config.yaml
n_layer: 26
d_model: 256
n_head: 16
n_kv_head: 16
head_dim: 32
d_mlp: 1024
vocab_size: 2048
activation: "squared_relu"
norm: "rmsnorm"
norm_place: "pre"
norm_eps: 1e-06
positions: "rope"
rope_base: 27200.0
rope_fraction: 1.0
qk_norm: false
attn_scale: 0.177
bias: "none"
tie_embeddings: true
parallel_block: false
extras: ["paired heads"]
init: "normal"
init_std_qkv: 0.0427
init_std_o: 0.053
init_std_up: 0.0611
init_std_down: 0.0611
optimizer: "adam_hyperball"
lr: 0.00522
beta1: 0.9
weight_decay: 0.0
lr_head: 0.00601
grad_clip: 1.0
warmup_steps: 200
schedule: "wsd"
decay_fraction: 1.0
decay_shape: "cos"
final_lr_fraction: 0.1
batch_tokens: [32768, 65536, 98304]
seq_len: 256
doc_mask: true
z_loss: 1e-05
train_tokens: 435400000
steps: 7448
dataset: "wikipedia_en"
Each number is 500 + 50 x the weight over the matrix's rms, rounded and kept within 0 to 999. Layers, rows and columns count from 0. Numbers have three digits each.

# layer 19 MLP up, 1024x256, rms 0.0612, rows 235-448, columns 0-63
513473574509578461444560433524451432416444499561472454500512498465465477514509556519439548515452484531544479547446543587540489455435639523443524421449472465493517423430438457528530492526521387
440449526485482517477533447495518454495523573355508517464504450552477491404546555588567507468491515629445462503474561421474452507413481487510464500507535513486466462543515564435518528542478542
489477484515475436539451403575495496498444502556552533524521536484548478422461574496600531515527556556539533474435532508563484502509548410513454476524466517465473419473471439557559482521549458
552509484404505518448521585426443529465520421407514557515464486600494455445568463434512470475543483505523542460522586521464565486518568456445476531508393525446499467479477400634602625489515434
504497480443489544490493623452406479410473443579624461566517476610485457420556419527562566443487477544449531465441499470390515513480506487513456656485434509479459449503449567458489543555498404
461497538493507640522413484495537415479475491517453573534528466526497509471499430556495406533520513530479463491577614538494530456430534471486585416526478599468478463458479503541618471517548495
441457443662398429516564469510556436533538492573434495414483411501511437447590450605462529397534560533426524508590474575513390515476522446379548473529510568520461584505530458470529536476531536
407578440519409509552526585562489585446520588461502575521594554450438470427493469465465542524489464510486496512466500529434496547576425536482538493513376519490467440491544484502512533578480518
382471583432459500535519534430591424499552633458509529452445510471547433469521630500437526526503588555496478500506507524541506571423493564470470481553515536511462493493478546532545497445523588
505448533509509521563449562494567522500459503556642450621454483592539432552561539510551511460469500514423451484538510545459514480572463563451498486545419551478540574597559514520513468494480489
442460509505456506549484602511449338403468570515470519493488465451560484373581446568497384526463519475427446513469553493552416548500415436471548518548460421410546454566525411432468486552460559
512523483579482474457530419510579556490541552513524556484563450483485501540413430427487482463561500497480581544427433508483536473481513471470573471473520514385494490457597475539578486423486505
525325589558486541413498510513456425549442638467485468498472524544522503497514477507545527606461500461564533495529510572461496485437511517549525526506459489478419503527491506514525473508492482
514453435505365532485531559475523514472419481534443505528507518515455494603540556456447489404569438403442497485549526519428461483432450518477551524589483461576530491465611514461545439386538543
498471487523468616446526538453489397486516485590508413460475553557528442474472436530557548438511513480550510497509442488500503527447429460560482558510468493413471501459431438467600481538645513
510512542556518492499524474421416399504541518453566508497462579453679419544511536479437433501470530579377511516449551558502564620466532448431529558442501581475507515427518427468564506489526594
481562484443513472540477488555405499402482450498560505516558416579631499402489474453582498585508484404525421461482433427487503491540448440575500555532467482394473506498553561524559603588491445
505494462470479498535560432545513504452519450522410493426608487488467516416456539458522448514597529462512514588540435610534436537471470426524464507531519557574585518444465525512507492588557507
500428495559490519534505447462552548520489491543508604467492417579538481506619529471469451491498529574444604599568477441494333528453552489495508472551502447557521386456449413486472462468481474
446570498482472561397481572520490476523530581495426563514502463504467453368544450415526552443553533526494504533487479385487392507440415464501492466539552564551453467392501490493425502544496457
526551497538579450508430407511435547542501497459485548442477518544519441532564612448492418473533528446515600428401560504476515524514597504532592435464534485467575534428557452540480482438485490
418490416513476513520505421557559527552450497585532495486512557520546446508472446509543470563616526518547569501442560495534430375479562389532433611500440423504476474526530453448487512440524471
485478556490520559483423482432506550512560486498585574502491447485571516545474488566573525518569525516575452475441554448478456569450442517456528533514508492515525587510482418470499463488461520
519575607488531459441508515460394473544547455505575528503626503462517529475516476599501502590551638490491570486477557539450538514484576520450436529511513519485440476490400394554523518454445546
503516378465389357503475479530520536420512561538539524398531483477543471471493531443517562467568559607487536521514419527572523509432494446418452421513521513411537571516572521442549486557549509
465544447644537511446532490591514404457602546502530517486539339476571473426513506481581455481449588500485521542496496506445447519523418510432470503473446468534429504543574467563618594553533520
519403519499434506497479473480493388522544475508557440460539433473394459415445526518438487568516400467493525520471505437531456430522567364436631478511492519422533583430561571515459486475539443
540565560511489378500593592462401488391627522518442496516433527547543480485589561442502559552474480466436549543554577463530565476537523490560555470502482470505583544536505531532546580450461515
433526470646502519531585498421602535466610525449589548539558542463484439515530480452452449541508459532527587574455568509510448500530523543466570509481505440516567557517471443508484455536546535
418556425572434445539586629503484416500440551515577423499521561496542357576419503584568526578482544547454612469640510475375554482601517465500590510488546568563546477473553530565531522508527468
464478515539471533475529549473539419459508486491516471479553431579514476510594608495525582531549572478500539446405539600389383489487478449522475594488437476537533410511482433424495449498514483
485522474515538559463400515578507458481436552535487559448589459502484443416496575381484559491569511540482484515410637502488466493504461508488404545527550507500478424551427546465593532456562546
467489559531566489426471424522481497450419512543476479531523461477525462456601496572510538556543479478480440445532550539473478495420550455437401520521546420512472535396582474505535510542567493
583543596561516505520489446472497559399452579398457604536529539531509463469492577571584523516514422451555513559712434466508556466517647413531469504538491538506580553415451443523447489535451478
480535411644442527540547397569545475567459553486505573427616452565499418569569476579436361523499532467478543510479543514547376412487513425588478471499505502511496349557455487444487487542522454
545515484498420596568465469488508485518456564489588485548548507596507461441508522598417501469511404535501591573599524406444519499477470479520492552459530480438494457404433543434494494526428421
391420565517422573380477392494556414422467518535392560527520455427501368404519549491388497463546566521454469544539414419597476573480427494436492469534533497483518363421457535472469590547543507
461498492521507426414579554525467421511495603493521542434510497522534472479495436596496556474477502549567553605498456452545512577531447445557503486495544458474525513422425481507529621561476452
529505502443532492528470469424603569363463424468520491505513472459540451502451526579542505426443528455552470588498543453437580560547516460401508575508429525455514469532634417519489538538539525
508455556519476543549582493574531496409460536477547505501515565526484394458561499483619564567508509502543430549524530487525558562500449475503497399593528539464456379331533392521516526482529523
491500463572502456527573573454543433562543467540522494408536542570488493496453533572508439465493451593487405560489504446567453498541515456559437553507497485400498466485399524483532514522466566
501518453504436449642523442489567559464619554492566542572534500382412465443518484560612542530588485520512646505462519536512530440533513467476499531469365463541476481522489445496540495528569447
430495515584514436490582458520490563531413485532542587523539445400533424501504514458532513538529550526500505595448562449522534526488527585484586480570532560545584576536525484564499503513559494
510522554531558526505471527469557555554439476512501505477520522510546470471460532519444430494499580545549526548495488504467472379500604451500548497565558433506551521499538488537565485475548545
383438511476423451429445517479472513504542540579554489426559505497435491556508531503486487542514535543560489431430506576474558591484503493427583539501391469568527517455521484478559501443561520
512507491510494449502497520547576417431463599390444432482466533571592455413524507461444515560549495428410531548503539368525366492452520489527404474628543550476504470466513488501485526546596474
482478457485498475508474533524513378516516535465433578485542542510535481423536465495425463453487520538410552546516461497559561580436483574535510547587420398419537579517484519450496443387536532
448499530474352438537465480441489500409529480473506462399471428525412499432521525563532501498517550524518500463495456556460538417513534514487544477550547555446536439497513430502500468600547481
497497529498544511491458553530486422444490604560453448511514547525568465555441467466448521555531404500462453535439548418497508539473542450422638441539501505398498471515610615539563529605533483
536544508534527594497477563544433438477600540513543463537450457543444513466514475475523500492421509469482382486438535455535410482463467469498592432446461457512524466423527465547492584407545505
506437545584452500444487549386461438412507488535492532505580356494443440516525494383469476526510541513447481503468476508532492539443473476573461504490422517515520508496564489548532424523496518
480518540508498553525466568546548503473571583413487477461528426572476538515501501512445535561517543448576478490575463528615603539409555526458514486403450446543479501449487475468569509459460412
413561440602474419439426557602509512479550592402531532495458565530557482468481483525545528518509461519455501475471447493517423493565410458477582485529491514440532479374495478549450499484543560
482504539489441436430463517515508509471557511495483478464559522497454454459420531635438474454567479507472400549521422543585479554473585515544487436551469565468558554453467404521422469440454515
533460564638489507509559546467485488413592505395449550434567576528545502404547557480503573492589498461423524428489492511492478472465458520506480558560506558583468518441516537452450469532510489
486488550542504619478579513410473467415484499449550442473503538628546467452589514482556506541573453477491511524535537472459534380459591519518532572548479454474496482479450436470475496569606574
452427402514532528404381458440533463523555467520588564487462523515455487476435507487449533449457516501495565500461438553493492419430474482557482432501421569476530476580441465527529526493499485
456477592461518511464471377538550419498445449435543483529517405505523534488560501537605578556472519470478459457545421457568521570504529477447486519550513505492623499566507492514549435579563557
433538538424422488493416433564480527462572516542466492404579474529493458407413533621528487455558502477532486556473415524583401501564532414468516453448556476462592544524574395513475503480513452
498480495572489464459558474466544476413526591513468501513586442513536522518530479501450389509540537499464559530436481558550472478465526481537587541511521535440461482572455442533663453617465463
536538497461515343461491507562450447455535547505494483436580472542499528490499465463501529432573546565468570564467481427558508580346483360545545577496508507436459446518586375498514538532486567
570479508626506519571437536580509380536495529567588536524522537497547402489452422447569519487441575559544535529472522485481374542534426483515447470513465454460452540572510473566550448523533474
523517407494471544560554499510523488486453517488500539478606408470528481482572506498571543591530598458489494593521576539596595505493521505511579539555449436441509466498511474504622585507528462
501456612522569455558573546543499450536452503549478442420421515501506412557466542528521494489610523504507479570580515461509543461434559378450484475566536472494518449440451480524466391547635419
491500504518451509474499467516625509510497453379475473511528469458532482546453578462520525541623524475555518505426505555535496500495514526326581531498497477499443510475505474423551516476550458
439456545523569530518474634592528484480445554554464421480601539545499462541484583584488522514461525515445541446538532516557440424530626419548466473616467505464586476537528492456467520535532539
437515422477497512502402377405495445436580430409538450472455468557471467369557467533567462488564435439448524401530577484604458548536477518454556494527503506589519421523512499457443449414530462
506465418542487453463540520505528465463513426486521493603561529550518500444495433466461510577593464461477616541384489540467514478394419406503567552544469542491471421587508413494483514551533506
464455498461558572492500486575394417521511514501499446495544481533502438553485516567503539555497463505466528521428426516423479545490507503528476554524422500511566488574583479563529464570433499
507516529518456357481432388455502483439542514482521477485481554476462471526516473473527475475524599556479536557523474541486530537459509552493461512485401383446478552480558496518491584483502529
514557600457488506462543441463506516493422439430627485471537500439436499441498568461555491492551534456491489445546508443548506483445495411502490537569414506535476445413537467451533516545414443
413514436588446559448523537486502460505483474493486482539521501514562479545445452425509541529467554483497477569419545552583486452516495443485524580464471452432509449593475517464576566580490488
427447523568492485447480488549549519548532511559465495475536496475556468378508523592466390428526463374477490537445438502599495479543483530523470463512488506413526481525480366545515532577526478
365442510456408473512444514506482536520474495553469513497446526583529505512508496484557561576528462529466513461429500597548554469420460500313524401514454485414525527475456499494468540446502514
499442506560548420544554511472471488497508541511499481471559533497495408472526461484504492607541497445420432489513451468494471458536538492494484574496448414401437515558471386607540500523535432
392459433542477474440565479550534560419521434463501525514463469422552460526505465576504514488479563522513488466466546514528543478423467524487540513438470441521503542527428440484548516458536517
526490583485521514496501537457563561469474470489444510375559528566483474514583573471484557482514571506526524511505480478507423572489535529449438445568439518507580497454522478476498434453530440
461509456464458432541423504544538478479483550418505492547507490480484453475474576536507447504515456413479523441449562403521540482540449443496458514488471503416478565578470528426588555443562538
484472502486393548530473486476462496449541424485503602479526466514469497552551498500495466521531571512503491477574480510430534542422488521568433482548416452470486450461493504438543397577530547
505548481498454470502581429510535404477538482464529467571503414481453488553393488463460489577497613449487545602505500434548508522492404539533471521548499464449538429604534489460461603516522507
508443494453484529545451408496546524450491412507483472463613375418598485578487499537606577598589479507391586425523469412462475437546498489463493483559455525520496552551522439457578519488557527
458497492496405536489483540539380452430416486512481561537597451521500521451506487468514503554512505544478460536526427515468509436513477358426477533534505474485469459577458570552504461562501390
465590408511506540450484474457524441477429403546528553448532468534532475448524523531497470517479500452533558501552566494464462412572454547582437433490520540432545500556527489456500586461538516
458330399493491574495485453502480579450562494466523533530526458581508507455498475531528474474514493526548544464432492422521510508452454499491473594463584515482428496501462539478494493447584526
409542447564537465532484471507515436527528486465497565503489452487566461502465412507542487524567539539455479493435473472510553483500477496433525605531535495527475488540534495500437433573528465
537475587522533595475526423457502500404479484489443539393584481550499503423489487534499463549584446506533592464579520588531426536428553491522550516608509579527560468475480538548478523534588558
426571452543419485435450499394557398387568528511474530500589521575462479515531500466466544500494530504484551480483491428577447565504464520549514491488544430523588507506503514512504485455499585
493496583543526349446535528510439486466492568447428405490480444444442511496475579521483514441601512458479524526511536469486487507522472463530575488557428447508521467432491585398578604497498450
617467421438423513444531482513530537480467515483515510510610399546557505398566475473553521449517481528559589526447575490445611452563497432504569628495506549409517524567469459432511471581595528
460584546516505501414457475401418550539425525351492510433462570580516480387486558534493573434518541576422484503503410495468428524357536576567488524469525488447520568452488462476495557438505507
443492453549520549464447399489479597539560506516592449434401442491548456550467447462522543488494492419493444499504594449490432525492536535621431530465420397459539381528440481503618539519545588
481438392536481536478450504498610473451439437518505493530522380525562456591528550484495507505565473440544445568455597512590460553508483535511477453501477542555426517490539479472500554461486539
518554515481431443379441531455523587430547501458440479469443521518488474463431457462550522471515568577539502540475506540487466554395494517320494405542504504439546538419573514457563491552567449
435452419560562529469495502500498474556451457570441488524422511419565530444459409405523507550586498467475546527524561530522423525495562569501493543599517475575469548542436511507545621511543493
461491425526441539559505410445559494557525482453515443500440474615537476446467537453520516552519462506444548513478568516557495578495548497443506479504536546454412513554472545467594599507519470
450432497465496544526505515548552506588427430529505567555450476477436491525577481482526482532421523460521559524475569416504476465483577541445528445589483535553516357538506469467531536525542549
456505498618463539459464538500544501438463555565464602519472545513531506542500526514498474516561422508462522548462632440536435423554579426437458491480459515482495555461564431445493492485524557
442452571548530521496495530485449596528517522480534545538491573510475395512476518648509523628459477540470520579605505516506519478516650464502520555489479435604518526569470547496510425438488364
389475528461453509553532510495528464524636520410485456548441490606426457498581480521463474504536514478504458517529516555490542523426408555436480510429507460361459548479568489486524493423518519
530530541502530464483538471572510461483515549499521597485532490487505547485411443466532473490526494537497455455562493481525557480474552548509468485434351516470521502427551478476583455552526516
530403532493549477457495510443382429544465444547491529555485464517550516466536494556473472555479537470436559514529485498535547512489638495530468578501549582489454468472593572567506523519472523
456525526487412529456546462494537548510436582493551494513473381534476496536433466477486551457417431491510531566486473501463535515488492459479504400454537556496543430545463474441554504519537508
480476487569611524413524412521505555527501512511596485510495553463484461537457560585480505541479545447479543456515549593480425642507528530549537602524451510496536550571472498507573525542509555
538538435485536405526504468526576414499524491532491471443599500547425506405504532515526534489544492554546490508416429464513511502544463377489467481525434459430456468482520512531561503531573522
515578507577451406496541341570520537543535461492532494347613531557484470578482508531583489565586482592512393596547479423602559539464609435549554515565480579555497477473499446543423448539502543
531509516490509447378490511504530552493583506520448611392553487495482450511507482468486489473510491597427501551560505475517522482502460493466411445437547448481581527419496504483496521420580507
459456496513510472533451421589491491446427446436593492437481502485526472390516477494525548565530534501477442542513487501538455567494538421452565506514475539470423449506404440506596427579529478
471451495508385550623397459508502484475481618452541444572534534589594495522601472465506481493568453432453506572542452437449507485566522532400509524550516587469509557511531454523456487525594536
499498500510499508528516515439513473485518496412539552536509440518487495558478527563538541491475471472553435475468537482491523512461487491457545602547417482510445560587494454508528581448461509
487439457532537572362366418476556552563623484492512488497437559527562457467499460563626513486462475496508533519470550438511478462460572517585532496450447484433521537453448511449656557501584567
511471453601406435539574530530594551445550490543470621399429549527470471484502523505514489453513478465457532505512497431470442479540565545553547521582508480525451488420551479379474514458570436
441527467591495516397424551585547539536519480503706490421520463550542393579590535512517514553583531462483544594474473594535414543444477500515453533496543402515414558513545564421525527456486482
373430517541434586423481525426499467431423544445519464432557501501436490540543484562503524502514448450502433525580490540517458562490496454429565536558512469527560534464473528549465569519502494
416429499512435559503360470518485476457434524503488533451435379490480471478415603682555438539573580493456471525523500517382543482517556452451590457539472530473587461484570575423594505446537477
526494554527540506479579485543492563452483485425599531498484572525545482462496425544585532500584524574489455556572558518446527542475478527423451532523420498423517561364521327555531521454522570
439432513452561417465524505440455508489545417455448462402523491583425499534492543473474578480534555518443553512479543492504510385528472466446499518491336526567486569468592503553484530536477445
458412461508498462481458542494518515442549485466482460506545455490507486488571544446510535515568607565515512562421460537514470506393475523444484505471482559445542448504441537497587455560528519
475518495523486470523577437583496531521651528489501606428527506524490506508456515594548542451587399600471479465537474469561522501492608538434486502557458517423498549473529465547463452527582433
404479495529471472474599445463545509391547511543399475519485510530490485583476489545483523488483509548534483508398553495522356425486480493497555448488432531488442488567565523496527497499523517
492465519459520412496503426526449549485527572395556562452482624495606483476476556502509575527519559471507505463368484505554481526462532506626495477543524543519546449532522543497466569489510506
509488520553487480485519428397534486506486475533525637469530528528480487520489494615477440461493492590469558574517460531579474555496505512501596585486550454538537380472537444566524503537513490
440563472532552544502574392550540483438457485612521502450523430546478483511462461506440411470577532525470447473431484512614555507478508483460529562536452383461464439531473457513589490498538492
450384500589480513470516537519620445485501524493582493500475500523589460425611475454529488655557479451510560526584434401533504494591450452542555474588515433453513518521495505496462546479515465
491543452570498392595571508464643595481511542453519519354551494588599403452586417468563545561550515510456491511563568596443517390559499489566515533479502562560587469567489498551515476456552518
494399489506481545505533508428444515438460464543530492486605483516594453478450449498450503490572490446454583514583527456329429520531550530513547478572512489423413497556532447420535513526531604
546511492522505502469465490587468466499453483560524498506450548513470501443488522516447536606559419492499425447438510466476504445468482547436526548504481553488398456428469548478547525568532502
496531473492473511459601509429431520499545535379505625488475482480566515533467479535473511558525585523561468535529525560526495464536450445456513530556417490423499500450422484473496495469556430
451501457496413436480495434390470485407496392497499500504492446521515500483504469487490517501545594471439491450469456436442522519501468546503613535470399467523495643430471430515467530474531416
555463466527490545564530489524473488554414450491607526469578512553563430586446473482520436507543528475519474457533501412396483424534481477535505487570424444471502468495483360544526514547518520
369415595518517546518439469459480552519353449510571522423534508450497474492535565535513423507534521474468552479528486416516429459486579525438486492466514441548511475427530461522493483518503508
508504488572473456478538498500479457521487492380564585444529518536547426437495489504484459513546589601486500545493489485478459549508468440505439543495477500539424469425497511549585519573490604
529528472616477422558572389544423549555424463559463595485519494462476461544509512471532501544525527531525469497526543561503521493411556444569633484448536554495538476376497506427584488548585512
507514448503472547451591458551502520491520563506497491531521504583457458554473464489543474586459512449481452498590435481578459520509525363505602537470485521559449410465475470563476495648534580
441484529495453502541510564564530481401507470573449540503496516485457449572465420455574440591516485506611419499551486454526519478546474481419600478484476469414501493478535463531568548541581607
503453391521453548624520464476564467494502489428560561504465527536534490574528540543439531601493512511459515500459515559474429534499510439418511562499429572437541453468484525557601502453535489
500461476486458465471469534529536459452604587505537468493563524532411477581533498519492525511476504536487574458485455505460475496457544283454497474560511507504546453511451489480462435523476419
508479562543483578527462482536402531524489536451503535499458474534474516549485542489516584584491544464471478604467536471487449493537536437412510513528495466548519395479532487532457487533519457
501395564569415504575556472477579536484544417526542545498558441562576473506540546503493492560587479461496474574422554447514453519421596445504455588485502510460470467550527498449581454586540435
550530502488477478530424353519488490552461568446609533533636574516452513463512505576471432579475485573435556566570472482462588571530484543463535532458565469564649483467495470615563511573514513
457465500520504436525477444389501534524492498405504495458457559590561519485586510568556453552476509489344493464546573482447416403503566438429588530557497553491537522482518514464459523482462426
537502525504490624463376527419431586449497503506515500462443453565482442649507534579473556500482494577401483514590555458446472488500516419541574554489526515501551405558554493471541501465558449
452538486550482447547522519511497563552604579436550432508494501480570458577496606503505495513511515497539565436437526621444520459401502551480458581496465452453412435553491473461460537580492455
437438471556511541507549477497431433500535615515557502403499426555501426556601543462516493494461501546486451578616444429440420593501542456573410577552499636478445549504700562582497515560616414
515550559518397468515439447581416564410512605468545515537568478506562481373536533545477523525480518451496559644496476500447612555438432485501474497525438475530489485509461427477452578475654420
473578534514549486592622436565542487474545480533491497448522422572428502512486488595538531465464581491570518558486404470479517471531459438463474472479522440513517386535524443498544462630506514
488473445498418497469584532528488449541455501524473492517450433510474481515554521463513531552462440395477493485488378489485459509528512464461512431559571483511515537463451448584590547516488546
560532556548498465515532440481451587533571497553534512515506510520425491484596572497473501525555574564515482446450474538524559531540487458476414584485517484527504421471505490581538542481530447
514556586540402453465506432501564517409457534435534463430523433455552486566434507499518557485486510477499506481501509555542483537498554551563500443428533578533484514509484507496537493566472444
439418418521521482525473484505477464508480540521504417487454401498435481489485484540528479416567499488440480424564477520565489420466439501588489511541467438511567526468525430486530630494507420
394430467500510439472499524422518502520502440517527509438471458453492520410479498573481527451509559550414464459502459502439463521440447485524481585513450528538546581482538516541541475566481508
576494458407448565555489401502562587434478422492547521494637490469543444503526549511544470502529479426542523462545454546468558403608475531542482532497414645466538440505479515456580427565495639
482483453513519498517521424533531423470426508431516425557541530569536458443516565515493425471492462517454586498471461472538535574524514520495500417485527571545449442504499546534503624609513500
416515577528457548525519469506522471508520522519516521503486537434517499396577514573513507462543543517439503434507469606490530512465539554567464616435436491515431521481513524457480542476562391
413451443485512490472528478504517469478534648498468526408514507508506459457463519544434467535489471458480502479521482471535442550516504421443438539513523561513406529530586517508548479443448534
468422506476437546507557458583586428548518525486544500431569480522558535494481539455601496434605452508526481532447473405461415478446578486561599411557484409481585504483483493591475505599508561
485484477473574419515447510482593489465524521462458511486509482483500502492457542430573421466588521472513561567438502478536520504500473536590506490454445566401525550437552466505511453479605497
494629525500533564450526475528453563439452487484558599467449503615480380588574491494434575631569577516489538498517474453528479508565486416481484554497510438580535649444384523461514454503508464
506497457580532546594454548589470539422550530487548500493449497667455435497507542532556493597442502480512607517513438515574424453515510493569509471481478472495455518441492543482492525595616494
376475552515581445513447586531419420429591538534548430536464511540552497444538455437447404565584459524441508436520414527531529561494521497441583546632494527512529474350462498502540465483577483
500551543525518530487633504454502493457500497374490551504407493446478465374518465597501453527483485536495442484492460532491428488467506451489466452490474476519468430489449585416469541578525414
514566579489513512527466461557439610467495517423539573577456470518473469534365517584549555473427439575526458516502512451414561499490492480457524599511364479463471483493466459491539537561510524
548504542512560517497518481402472543492459508525551556447474503487516475415520551577560496462553496528566584497528512486555539464526531444447495467520592460452526576465541477436524546482512473
529478549620486472499478499515544494554547506499603560505521473555481490472459519550548494483510484528482488465546528552502534519480528481494463507452501454488431501550415534484547509482543474
558553434535508490513513436426560451480517472487554487408517522467590482513459511488531526424533518532478473490558562444536497556446433461468500548500421447500462455467524480578492475458497593
504489607476525568422517482507509508542410594491458512448557458579524471462528535498510531559525517422529505514517487406586569449541551359507464455544505504450606540373530497456455485514525431
405445585591411482541451394660449554538477481491574620489524559493462434493494520453483478462499517485470507522452471524489537420486454406471488543521368428521553540554537438519523469514491487
381425444580506455563528451505499473481587439447452524498451500505448387443497466583477426480534563568510559438513532548536555559568408482491484500471443429575453466476449510508573591480456458
444450550495453551434451525475517484488529442575417594385456439458555456523466466533560505510550470503473453602494470522465445483404500480520432478496559465471557557488481509452494577447515457
487506557665398455530513509552570493534583503501563598587464549499471502466398460498475515636619459481503436525563565392500571572425645575500449484497457476455432495509414419569489453475490466
495378528498486360494505542534601469396455537494533463503515492516614492478626459496511625596470439520423485467504498454603453527424497447553514543573442534477517632494441561571506496577510555
442510564495555514499537562467468400552624515522499565461534476471535524519493522458518393476499589521503518493525524528465576466434447457539538487500535496577528536499506542557510472425470472
470499542480457544502552457515515515505479508499485492474451442454449443487495564491504520448460594544348467476545514525514571486515560422549565516516519486448548474532512480560490479547566350
453514487522431442515374502564572490517481460482562450571488344540504518537512499457485406498497581522455470484472571512495426508525452453472557525612432457446560497576535522506564571530554548
496499480505454544500415449527457455471436561458594507478466525571454475501469529560522541439452466500398468413511508446586527468479465506501568631463519430420526544532495399526481491582488467
483467469545462427440438526450502500503441458419498439539542384561420482538600626514505538516531498449493455512493474557540536475426464419537443467615436529553557417473453442485478425477530443
527512598506513472422584589518514492387548528575493469508378438507544469531537449523529495555476549565491555482531459508514508486480519522456477474489445426507531499417467590566520526526528419
475425448519468451461516497514528564476510513445524521577515528457636451468537492509495460445474566416410578455541521468468438434519454512487502571533432461448519540499529499494627566440516516
493505573524531470460541510462471552472494429514502477487480470476508468534501492584425445571509578491575438376587481565518509556504496493375455532526525540430428584564496449470532468579535575
490551535484441508490551521457415510424534561482442497547419487526448471503500593552512533588548480557466530465500479483551512467500577452451557449484448460505547461521485361478507509461497488
526534416535470427405522535556560525441564493434520538514468486490501443427561478529519511545542598445449515584486353439534462573484494490560521490547522505489482529473521522458520475541523578
415446432600485488600567525509515557510504498459612452432579552441538454461535553502519501453554435552483624568479499523546476442491572485517545538576467414515513489546506394433520507463531523
506469505463532534426519541537576441421554547424493498488539457516567430460496500577402497512558525409470504471535462471504473527450430532504481468608519582531525484566539432452563464479485534
414455622489511570494550435525504503441534456494525535468407510557446494466436449457569498541493591523482530537388539409455602469407486579586392530484468487456470568515473496457477486532540500
488561489583462513550549436555413479549618546457534535482588411508395539435610488471490474476501568433528382508459512491535530509529586429454581477534480517457574577409566529496495574538525496
517430576468371576527552536537451541525545558459426591529441477554502497517524473461581571550519574438479506493527533448498485498491432402536597450572405534503543515541469460630513546418548591
477468438480491483544483469453564553504507538600615458458500511431500500557479557501594450587557479431567451406461528530459427424477483495383517443499519574509551573548453569521618524604589461
458464457485459467571515492522522454403536577571541492555490489584477475489588559609482465578436481460461583540522493488491537502480538564510525513458511506536514496615468449617497622544547448
504520565574419498523540510547461487512442527511410544530478503596457502526502466519504531465600511512552529544511512481452559501548543526526530452505470492477490510501557400511525543436511483
590429595466473532559483468414519543400461469487502554562610515481523419506493567615544466590502600558534546498509529540526597494492470511493510530564510604499488559501460526542505484511534351
487466591494450528414544640580518520495498551412472606492487580542469482501563466490550503521626578417439596554525524517409524504503439465489514551565526482547590502524549418431584510527479486
469581569621500454438492479468529544510472530530536604497468468543445512472480452484600573476519512502475519571474504537540472535385538542499501469534419483404522483481543469520492473487495483
477438581520500527448514563504534438463517546467614509515460492511565453519412549461591485506542484590571441455497375454572515478450453536436450529545511470461609508364599564520475426471590537
474446596426558548475351420441495458455422405426478437499521494589584546493594546480576454520573496504471553545492405524509465411468443463553528540570429525564636484589387459459539447587498532
425403406611485441494442554505538523418567486470511509486527467451526499405634473522530451675506489480400549532513458437522495425432483519455441553562392571384557520444532470511479477524617468
462479575534515556478486474409539483539556454400502479473496529588475469480536616545482455454526553533449467510492596477519433512464529459566518592532452522502465527421473461416461539482474575
507483536456523535565517476431485450468499488458450555523534454449460485564571487472549554470563503463510491502492533481511478509430481519528438556522522461404502518485540525565569633518518610
425461412521456405444435482560439515603445604549558507400590597448449467478491554442473573466532500485542584485527602481523548427438494443487431495547476528510481578499416456477607556456475618
405534568528461474521490511567548518479574499501548489425451438432553517551473459486473481501497517423405531406606522525526476503500539501509576585463423452479512511450516505491562537536475477
460473582462548437416505556538482450523571509396519457503472585497566399467590589610509524539500458390453477564428491386392557597452557430529483468499506503491494462496596501515494489506512481
500443440580415572595492424472571508401478551459575536463515431547557466362581590608540468583481600511403472547539599474475522470551527513430520515557482480451469508503449528457508483503577465
441469547519488470445456459460514553489571595516500556524488485555418459532448512471438513502484421428438445514563482577533476579478495433519416463511424545589468508524529402483511471474487484
449490542550496478421391446517463470532558468392589512493421354528589500465521510524565464575447534486535473530513401509488471484472468538527607428499503510502543466492467507520519503502450490
454545488476455450493482470605462570439496467482498504445494419533469414389528429485446461529517421464450479465519491532463561451515526446416560499543493495544465531489534498531490596539499503
496497469536501522583544563506508605517535534564520548501479527590490483523588480528519460521517536421464525461517530473543517464468525389566575645490483565569538494460548542469487534477544457
452513574558573465370468572461463553510560519496475486515550321494405459459541598444554573566539621543485529571527540526474455496457489520551485567479539570466494514445506562497474470529463381
490439588564475550492378485541429470446520575418405488402470583590490470425540517479479447452467481466558544540544482516543440474497521465501452525500539528610472516429455487473476442536539496
450456504580507568507452471510550402418489476577507488495480446509509509479693577559530570503563597471418560513482558454524447457432539511516462543519500509510433505441582517476517507538448597
527515463549495457470585487468461537490503427458524543537535589519508415492480621531464532520531477457471557562491541591462464440473526485490654506522558415447564498497506428402589545536577434
565451458509450506431517549434565567428426559482491464482580462564472472458503545475485521559513477480478583551608496549492550460472484504531512513513481533473514471456503480487474496491526504
429464447529436507515372399469454520460427551454515542483460484513517503366517538509421533542525504534533555570550602521513499508585566573397515458571437531430512507577486468538522507436590452
477412450607464491519604434513507522491493599575604533443463413424559430482450545579510596480431471574575500458501495534531529525452499500522475400505559528427536424458580478562490530475541396
523470623512497458475593560510397490539525450512596573571551491448624479504545459442426425547540478403475514534541504414557600474494555470403402521588478472496451467423502529516526580518511500
450546533469487532499475507548528569536504491443483502453598488444499508474465614501447486491576534453569558551524471551469516602431637456532484517568534520442548509474529423569605461479528529
498465552441451529557484565521497532461528416481467507446572432539481501496495545512516545548567515488494492455466515506443516423470544500578558519548422509494418559574489497526538495599450446